python train.py --n_layer=12 --d_model=256 --n_head=2 --n_kv_head=2 --head_dim=128 --d_mlp=320 --vocab_size=2048 --activation="swiglu" --norm="rmsnorm" --norm_place="pre" --norm_eps=1e-05 --positions="rope" --rope_base=10000.0 --rope_fraction=1.0 --qk_norm=false --attn_scale=0.0884 --bias="none" --tie_embeddings=false --parallel_block=false --init="uniform" --init_std_qkv=0.0193 --init_std_o=0.00394 --init_std_up=0.0193 --init_std_down=0.00394 --optimizer="muon_variant" --lr=0.00626 --lr_mult_o=3.0 --beta1=0.93 --lr_head=0.00436 --grad_clip=2.0 --warmup_steps=200 --schedule="wsd" --decay_fraction=1.0 --decay_shape="linear" --final_lr_fraction=0.05 --batch_tokens=16384 --seq_len=1024 --doc_mask=false --train_tokens=106000000 --steps=6470 --dataset="wikipedia_en"
Each number is 128 + 24 x the weight over its row's rms, rounded and kept within 0 to 255. Layers, rows and columns count from 0. Numbers have three digits each. The size before them is the row's rms in percent of the matrix's.

# v: layer 4 attention value, 256x256, rms 0.0663, rows 14-38, columns 128-255
# o: layer 4 attention output (transposed), 256x256, rms 0.172, rows 14-37, columns 128-255
v14 099:137122150096117107166184094126151128182128120140131123159120142087164116129101122161097120125106138159117137131120112127123163110127060139087163152125114164110081123166133116117112141162138162106114106119111140113148151114118135085112143076086147136086179120088148101173172075119127097099150092121119097108155087114108105083154119168132143137137167130146145096131105148130108141113075
o14 097:114161143109141108156111113107125130121118104112116140106109102154144155125115124152195148112156119150161138072101158161151094134145133120155101081129122090135126129104110132140133126132090101127136110093161146145136135112081124144121126141100109122138157141115120080104082155159168135192114149140133112137123173133145169118110171126157131088089161085115138174144114116166128126137138
v15 100:124135144087124092099174127121152118154112074151114140108084117140081127133176132141124125108168100119117075086125127156077096088182106136136116140152132164145123125134144125110138136155128136158128155132152111125179096137168095146114085121123130103112105141154101146127087113184156112143133104096138142126143143106143142154110086127079115126145165115130161137137103123095172124095100
o15 100:154124081130122138123107103150125103101158127093154125144129169105138167137098123121161112148115110123088111115166166128137114134134155121139144108137109155090151142149136118122090145111141126109118149187107131095141094112128147125134153128173116130122165086138156079122143136097129156105124134139079130140128133119137145099149138072148103080121150181181131081139129108149124182118122
v16 105:126164155119104150124137125133135126144125124150087122124128119120135212092102158123112127139100156087103106134105070121135141092144136127142164087154072167138113114155117131113152160157176131128122104116150129132092121127122133133111147147144094130131140158127140127110131140142092120150110167173109112142142162165161162116098138133125109083095112115162119084119088123125138119125135
o16 099:143129140123134149151129126108159176124104151102126130144133124128116115129185134158127178090130106138139109104134167142126133073116115178113093143129172115144125142087138096111144133136131124188115110113119169147157157127145125133111080165112107144081106118137077158143141105096117132137125111105130136121145158100126107109163125100112144124125143153126134183094149165146119150136109
v17 103:114108096128114152076120127117119138147118135111154181080154084157143107147138161132136140121082150162108112134132151146113108166123159111172097128160140120102179167156110139101123135131144149094116122154104121163171140085161139129117151132152145129137132095145150124125103129120073152089164114168107158136162098087132113150147134147116136100119120132146115119156158112121149102132157
o17 103:184123140129121117129154145147069131119127150159116105124125164132150060105067115089135086137108157120125101123169125117156111090111122135170155137142140140125115082086153151151120110160119130182139137104137162126164142159138113114122149120141115130116142121142104101139143111117148128097148136174151108137114115150132080117101102131152142155129102123132178115142162112135149118112143
v18 102:133170133126158160150107128125052134155091140093176119116178125110103167107128172127143111084128072161110116145122129128117171102136155150143112132092128139143131112123139192113155116133149152152143133125141162143181109151130111139156167122131149107114125134148138138128144154139128093125124132115143127118139117150141156149119115160154136120122162156123121167121076128123150137123134
o18 103:124114091144128147118147170113199140106129148151142129186135164101137127116109083125119122146128147117181117111121142102129106138121115113094144144130114128094126129149140110164096161158114112122099097104162112077127130090138137121115082115116131146149126137115119076100097113147131123121126096131117133098121128092120120106141138108106116133150076089125124086132093128121143155141104
v19 097:138132125104150154137094163106087111110099142121151132113088113146108083149122128124148093080138066161113164137088123126132124135149173140150140109114115111116142128124117139178137129126133187143119140162118107169121131098169094149159116123122094119094114154116148142098138148136159149143078129118150127116136123138146108113144139115117136122120167093130122147115123143111124133149171
o19 100:150117108172111145123141110132150151105102129138154124136121160060135166108143140081099151159137147107155098152168106118085134128120088103104147129136145132147124115127146136114102126101118149108127150152199148092154120100136148143134139114111129146135105115102104106132179091136164110072138152173106135160107148152113170134119156145142149131136095158093106120160094160098164137093101
v20 102:152148151145126106126125098167105168203128143188142159151112128174138125145156170155120105148143138108114156138123144117163122142126157164129117090086127120120126150121142132114169073086132139114099122082134121119139143132090089104133119111139178154145120119130112115150113106125159144140120103124105111133142194137114120092189107161109126150120075142149176108144122126178158127100154
o20 103:114108157125138126163103128102162144076159103114145077154137119084105150111102145122143123138108079105168101121133106081083128094117102123086097103149132139127161096103102114141132128133130134108167144123148148120106141138135179129136133137133120123139176158118143137121134126134101133111131158129108103137132108116129102146067131113093076137107169078118134172153124153116122124163099
v21 104:132112133144128098092117133129136116134133137166143124101165131158150139121134096095118128130134132098172107122120103115095149148111117156105097128198140164186106124126143093068149103135098152140144130154135117140117130113143132135141131181180123083141116128123136096140161138156111082107125123148155113107154143129077125109154133121126112113092120131124118133095146114086173148119131
o21 104:137139109143139139167138159138148138108112161109119101093138153125123126135133103136121118096177095182102110099128146109152123155138128142124168118123104090107142116146137163151161131114121136102121135101080130086155125134158087154115181079090097193115097156104158142128125143128178129155126146103116143183081085136146097113122141121134095112147128135125110074109134184132113119173116
v22 106:121117103121115126110168151116092105071117115127194142122165167114111119121149126113116119143152120088135138122103144143115078170131079132106153064134153137138117145121129089103113168105144133199133141145129128123113161149118174074100129154120134146121099132118138166086144127122160148088119154163128152148117148135142135168151141139126144108161141123145182170177115082095157144129138
o22 100:156123116124122133092119131134099113176114108135124112117104128124134143139137152149132111119161149140139160182162112139122154085149121114154094139114094135122138125116135160105150115150114106113133148122126126097109136137111104130141126142149150086106125068107142147140095134143090123157142145106089104112169129109149128136120165106063114139171154123140140137099104156144098124169149
v23 098:151143142109177164115147149116143137150114149093129137137124154122105128140126147114114119116093135181075146084094112106097138169124160102131106126140104152125160176114097073114108138135152126135098103109122140113124115133161135086120141111133159147136137123121164172152151112161153149112108122122146112133176137149174080118115148158109130134108094106109157152145164084146108124149125
o23 099:136134089142117118120144124129116102109110125141079090108081137129144122146114132179115149145143142122162122147117122112120111101108121169133107105146105099138104154109174175139167122151090105130149099062139131138125113124108088117142142134108078133160111158134126145118134141145107135154146128143145119121097118113117168078157139130124146082168096163128129152124086200115126155136137
v24 111:146127181114129144159124160135120152116102091120112123148148076115117156158106091125086121132148123104098120146124113155172145131081096128141128100141148144159131126147135119100156117111168132153135105141076181136126144112095151135075076144103150114095167119108154117128147134136113141155149154068104134180069129105109114139089131125119106112133112142141100143136123129156134097143175
o24 112:121096110172119116139152128088078140171137148116131141113131112083117106110189108090126109126108131131161155147111101151138126149155137123189151100103149129130129148136087153121128137127106121127138141083161140119127085106166111132134141134108116124112099107124142111148115123126099140118076150124107172129140111078101146119145183142169124144168145114119108090136123099121123153142125
v25 095:159087095093103119113160121141152129081172120128137126088119158074111152108121130133131125115102140122124147078139116114087131117146110153132116106160137106143176126095138149099062109139138143146117102109097089119116092111121127129100129095127110093108127117135120134097132141114123139139107134196097099139131128132118117113125127157149144123102124137124154083147131098138140101155124
o25 091:106181128109133125131092157117071135155131142096140111156127073194141158117136109105087104108115117087142134147118126095168120117131121133141116183112131130197158148120124142117165125118113114151122153194165170146111146130121130122113088118091087094134118095108153205128165177151120116131143139109124137089151115139164091124112145108124151110129089131120134140129124113118135149157138
v26 098:117141070157122091118146122122147107121151099112123101121111123140160117135083090115113113093103114109138128134078140145094137103121105136129167134138126167142129121141126143128126148101153107134112137107106132078147117119139133148067129106168119130105117108132161193131141125153148117116146137152120112081142130137145158090152102174108087117115134137091105137143125110117131131161115
o26 097:158161131113150124138094134119116138124100104106122112149127133130129110094135166148100139131132144156091080161154103133153116122155167131142114124112089098128142119128193130129159115123115154081142152143162183141138135117126142090121151132083100131149153158129106110150097134123111099165165116110134141115134169133094103143122150113138138115154100169140121111123173107159118143093147
v27 106:116143134115149080124139149083107118100126093140138108128131090164123144096144152130105147142110124167128160143079121136099131121110171132073108131144141134141162128140166113130100074118127135106156118113084131147138086111109105153115114100118118152100161133142156168123108132132136103064111105162153123105118110148112161111157118092147126139108152128089088122160147140087120133156122
o27 104:136142127149136141152145170136102135117094145097129127145145140110100129095083137130172133129140136104105068161120123150110123155163113154133128133090144127137153144118107161120174165136135150096103141131137108140126162135147090091136172122128093124124091129165140141093152182160119130136129126110117094152150156136108084132112145125125135128138134134159173116117152112138140163128129
v28 100:108112110132134147063128168142129146096143126137074101085134137138130178157151147128133165155121114118162112159133137174147134124177115097135155127118098098132152151084145112131125095112134137174172126141158171129132127132093097111132125149149118146097125145130123109141136171088134144125093141080132130154137142111136081096110130119146127129141071107149123151081137106141147119110110
o28 098:109147151112114130151153105132095130121110131170147139178148109103145110148149087129134155143129144146098133163146103146139119104110114120171100184112160183086147145167115147117111099130143139084094102154162089147137095136140165167149147130129108125139130134130078186121158142170106123111142146119107104115100132130176148123120105111089135116075156135138116138128120147089086106165137
v29 106:177123126110117136096123133130086106113164125143136126162140121105149103110139139115127161106061126104162155124133113075140140139149157132119125138112134065131156108162129163111136135137089108149071156165090133119143150125151137129141137145140119140123112113106110066149130168152126182132141105139150128117130097114105158086172135126150107152083139141133099143112140118143125106103129
o29 107:097149173143154131148120154166174102146115145130126112117110148159115080125145091150130145096164146137133100163165117132139117157125154115154142135131143136143133094120104142138152133130176142160123125101153150120121131145079156097112170096129165168147131147114154157096124120127168123119130094127086143131110107129080126146143119125121137086142146153130131161096150137127136134132133
v30 099:171157092128146125107110145099138168118156158154130138127127102153082172132159151195092118130146087128085111155149123142146083122085130114136090113151144100135158127161133096122112143130137107123153112139119116130162129138123132144152113132134131117106128161136155136150115159138158161146115099121115092140129130125090138142141191107083113123128133104166165149133100133120140142113143
o30 096:176136100089126137120150138140161121110119146104112113177166160093167174103116085130141145168079146150123122084102136099139135157181141144086134140108155162112139158145113146112098126118151152184125145134169102092103108192098140081131203116108107108150127129102098116157172143119103121118116140134102133122088151127162118103123159096156133119140091128112157103144113171133153127145115
v31 101:157123126126118131149128094115143124171141143145165085150111113094135142122086134049109134114139120176163110122129106081094088149148146149121106173098132131156124109118154139124154130109100128160097111141098115120162118103127121150141131095161115086127103089111089101145104148130102124103123127159133111127174135181093152193114115119152138178120117115088166098132147129182100105154162
o31 099:149127112118189120142171113131129144087119090115111117057146131180107104119168117198109163152140144077093115095134150097193144138140117115081115149131115098134168104172084111155143117143111111126135149120128090130159127115129115116181113162100122123139132131160157108133148102126166143112105146086136099112153105127104105137144177141097084099111147088124092137107110134092118138088099
v32 097:151149109096163083155157137122140148118098120153151142081079161130087136071143130133122109141112115107096109134136122142138132133145118173166138123125109112131150154148147139172130088099111130159147138122086113148137125116113087148130132151158148136126165100149114115181134133121159129091138133134149126103119113141085118117133127079129140114148114175123141089121140109148086131172107
o32 095:111141110121120112095114137077137106149128125118133089151171123127114116112109150134190129125149135101138110133125152135127097080132126079108131114117145134113141090124129118104143169165158151141091125137141162111153107129137118118118101133143086094160110176086141147126159138137078112124085093141098127167146124107144140128112146131165118125114089099127177124135077137161148179123140
v33 102:129157122113089118131147151086119122133122105144148145144123107142154152115121148151066083076115109126151114113111071152152148133102094108092160125103144070112158117116136153140099115108106132166134135114162110117120125087133097128101130101146136106113122112122111137149121133174130119169100129088127139097128136142109150082099133128139151109120096126095107127105159154157080140161113
o33 098:096121115148145115148158136166160126144168156139138091153171133134092089087149105112166128139121138121126082140116103129100087146165113125114119106150115143134145133144107105114142109129137141091145081100102151077085150115153111133195124149102156127122144106130130125104157120110081085130142133151108149146128160115119175169144152117133115107107165123119135113138105147130169136082136
v34 103:108153176154093142110131098137158094105103148135125098086127150129140103116117108134148132132117141110078106107159150104112144151109140148148084146088103171140155118127169056130150135162121105135124151078111116143122121160101109094130169115095153134120147149135127103132137135125092130116126107131135109137118175127100140102091082111132129144105154163162124113100103119157110109101147
o34 099:127128129144144162115148131147121154099149119124166122181161095126088145172159160092145091123125138136137133118102106195147104096168137135144176092118108111112082121145123145151111139122143105139147136145128102132129095077107123129115123122151132138159155094092123162141150116140140168169092110135106135112156132090157118106091075134141090108142118093142145149144106120164123155111135
v35 104:144107135150103088087161085114155149116095133121123123114115142098151114138089149074147105130160128181149127103125098183092088101121106126150132128105091140153150069106101141160120120114163152118109102083134109122135062129111125123104113132168122144092063097119092140109153115181152113141142124127120122092141102115155086143101127117117116143154107113138134126141124115136147111146048
o35 096:108148117123131136167109123157117155104159079100125126134139122172141177162147125138134136129083132099083134122099118120141115181114179130101124104134112119101158150159133133113117089142135141079150115152134137135136178091091133121099172153065124115170200135135122119148109144115134134102116100163134106097145106098159129112125185163123088108173138142110124158111099160090111127125166
v36 106:088115071118136131146117148140165091112129122109088106094148160126147127127158139137129158116141104140126133143147161124086141144087152101083128115165146122142124105116102130133127118161138079113146152132118165165117140112094143124140103159129104148100130120084104145078157125112121132115101094127146097087128124145166123142113070118113180115145158145123131137107098122158111095115117
o36 106:098129163114114132130107098156157159142125106122159191140133067098124152106109088137107128124132124116115075108095153151148137121172093122159157100097157117105130190130152160117118120083099151138128104134135130103114103171114177153133137121153143116144120136138093153129125105136179131149170130166111162137123143129139130135093123160113111106146151129121132156123136156146113134101119
v37 106:098141124137155144087123145109123131115168084133146141179164101137122100145147145144135123116146113168144141143088154122114107141126130102162125135100103109134154144125130108138128124144117104113182128110103105147111119124122172090149124131144136153109133115075098109107127122107118180082153139075161151125147135128146110147119154097197076101156136168135129128128106114122118128126123
o37 110:128119147138143102126128134183106150106081109158124125127122139154122141169098123139141174106159169123139118126158129153153177126142118146153090149164141111116093128144100175135131103092111128137103133152105096116150105144100143173117123153096128098171071131118165125089152130128134156104123154105151126142154113115128127131137160131129125132100136106149125106087109118145131137108137
v38 096:120133157149136153137124143140099107117150164109180143141150152151164120152125095142129081120124093138139141096081115133182084085153108136117140093124179137142153084087117126136114117125134138151158103147159112080114132183120155154128091115124116109135124105107137156109104113123117169099123173094132179127142118167123183172116161102120115111163148095120133152148139115152144190117091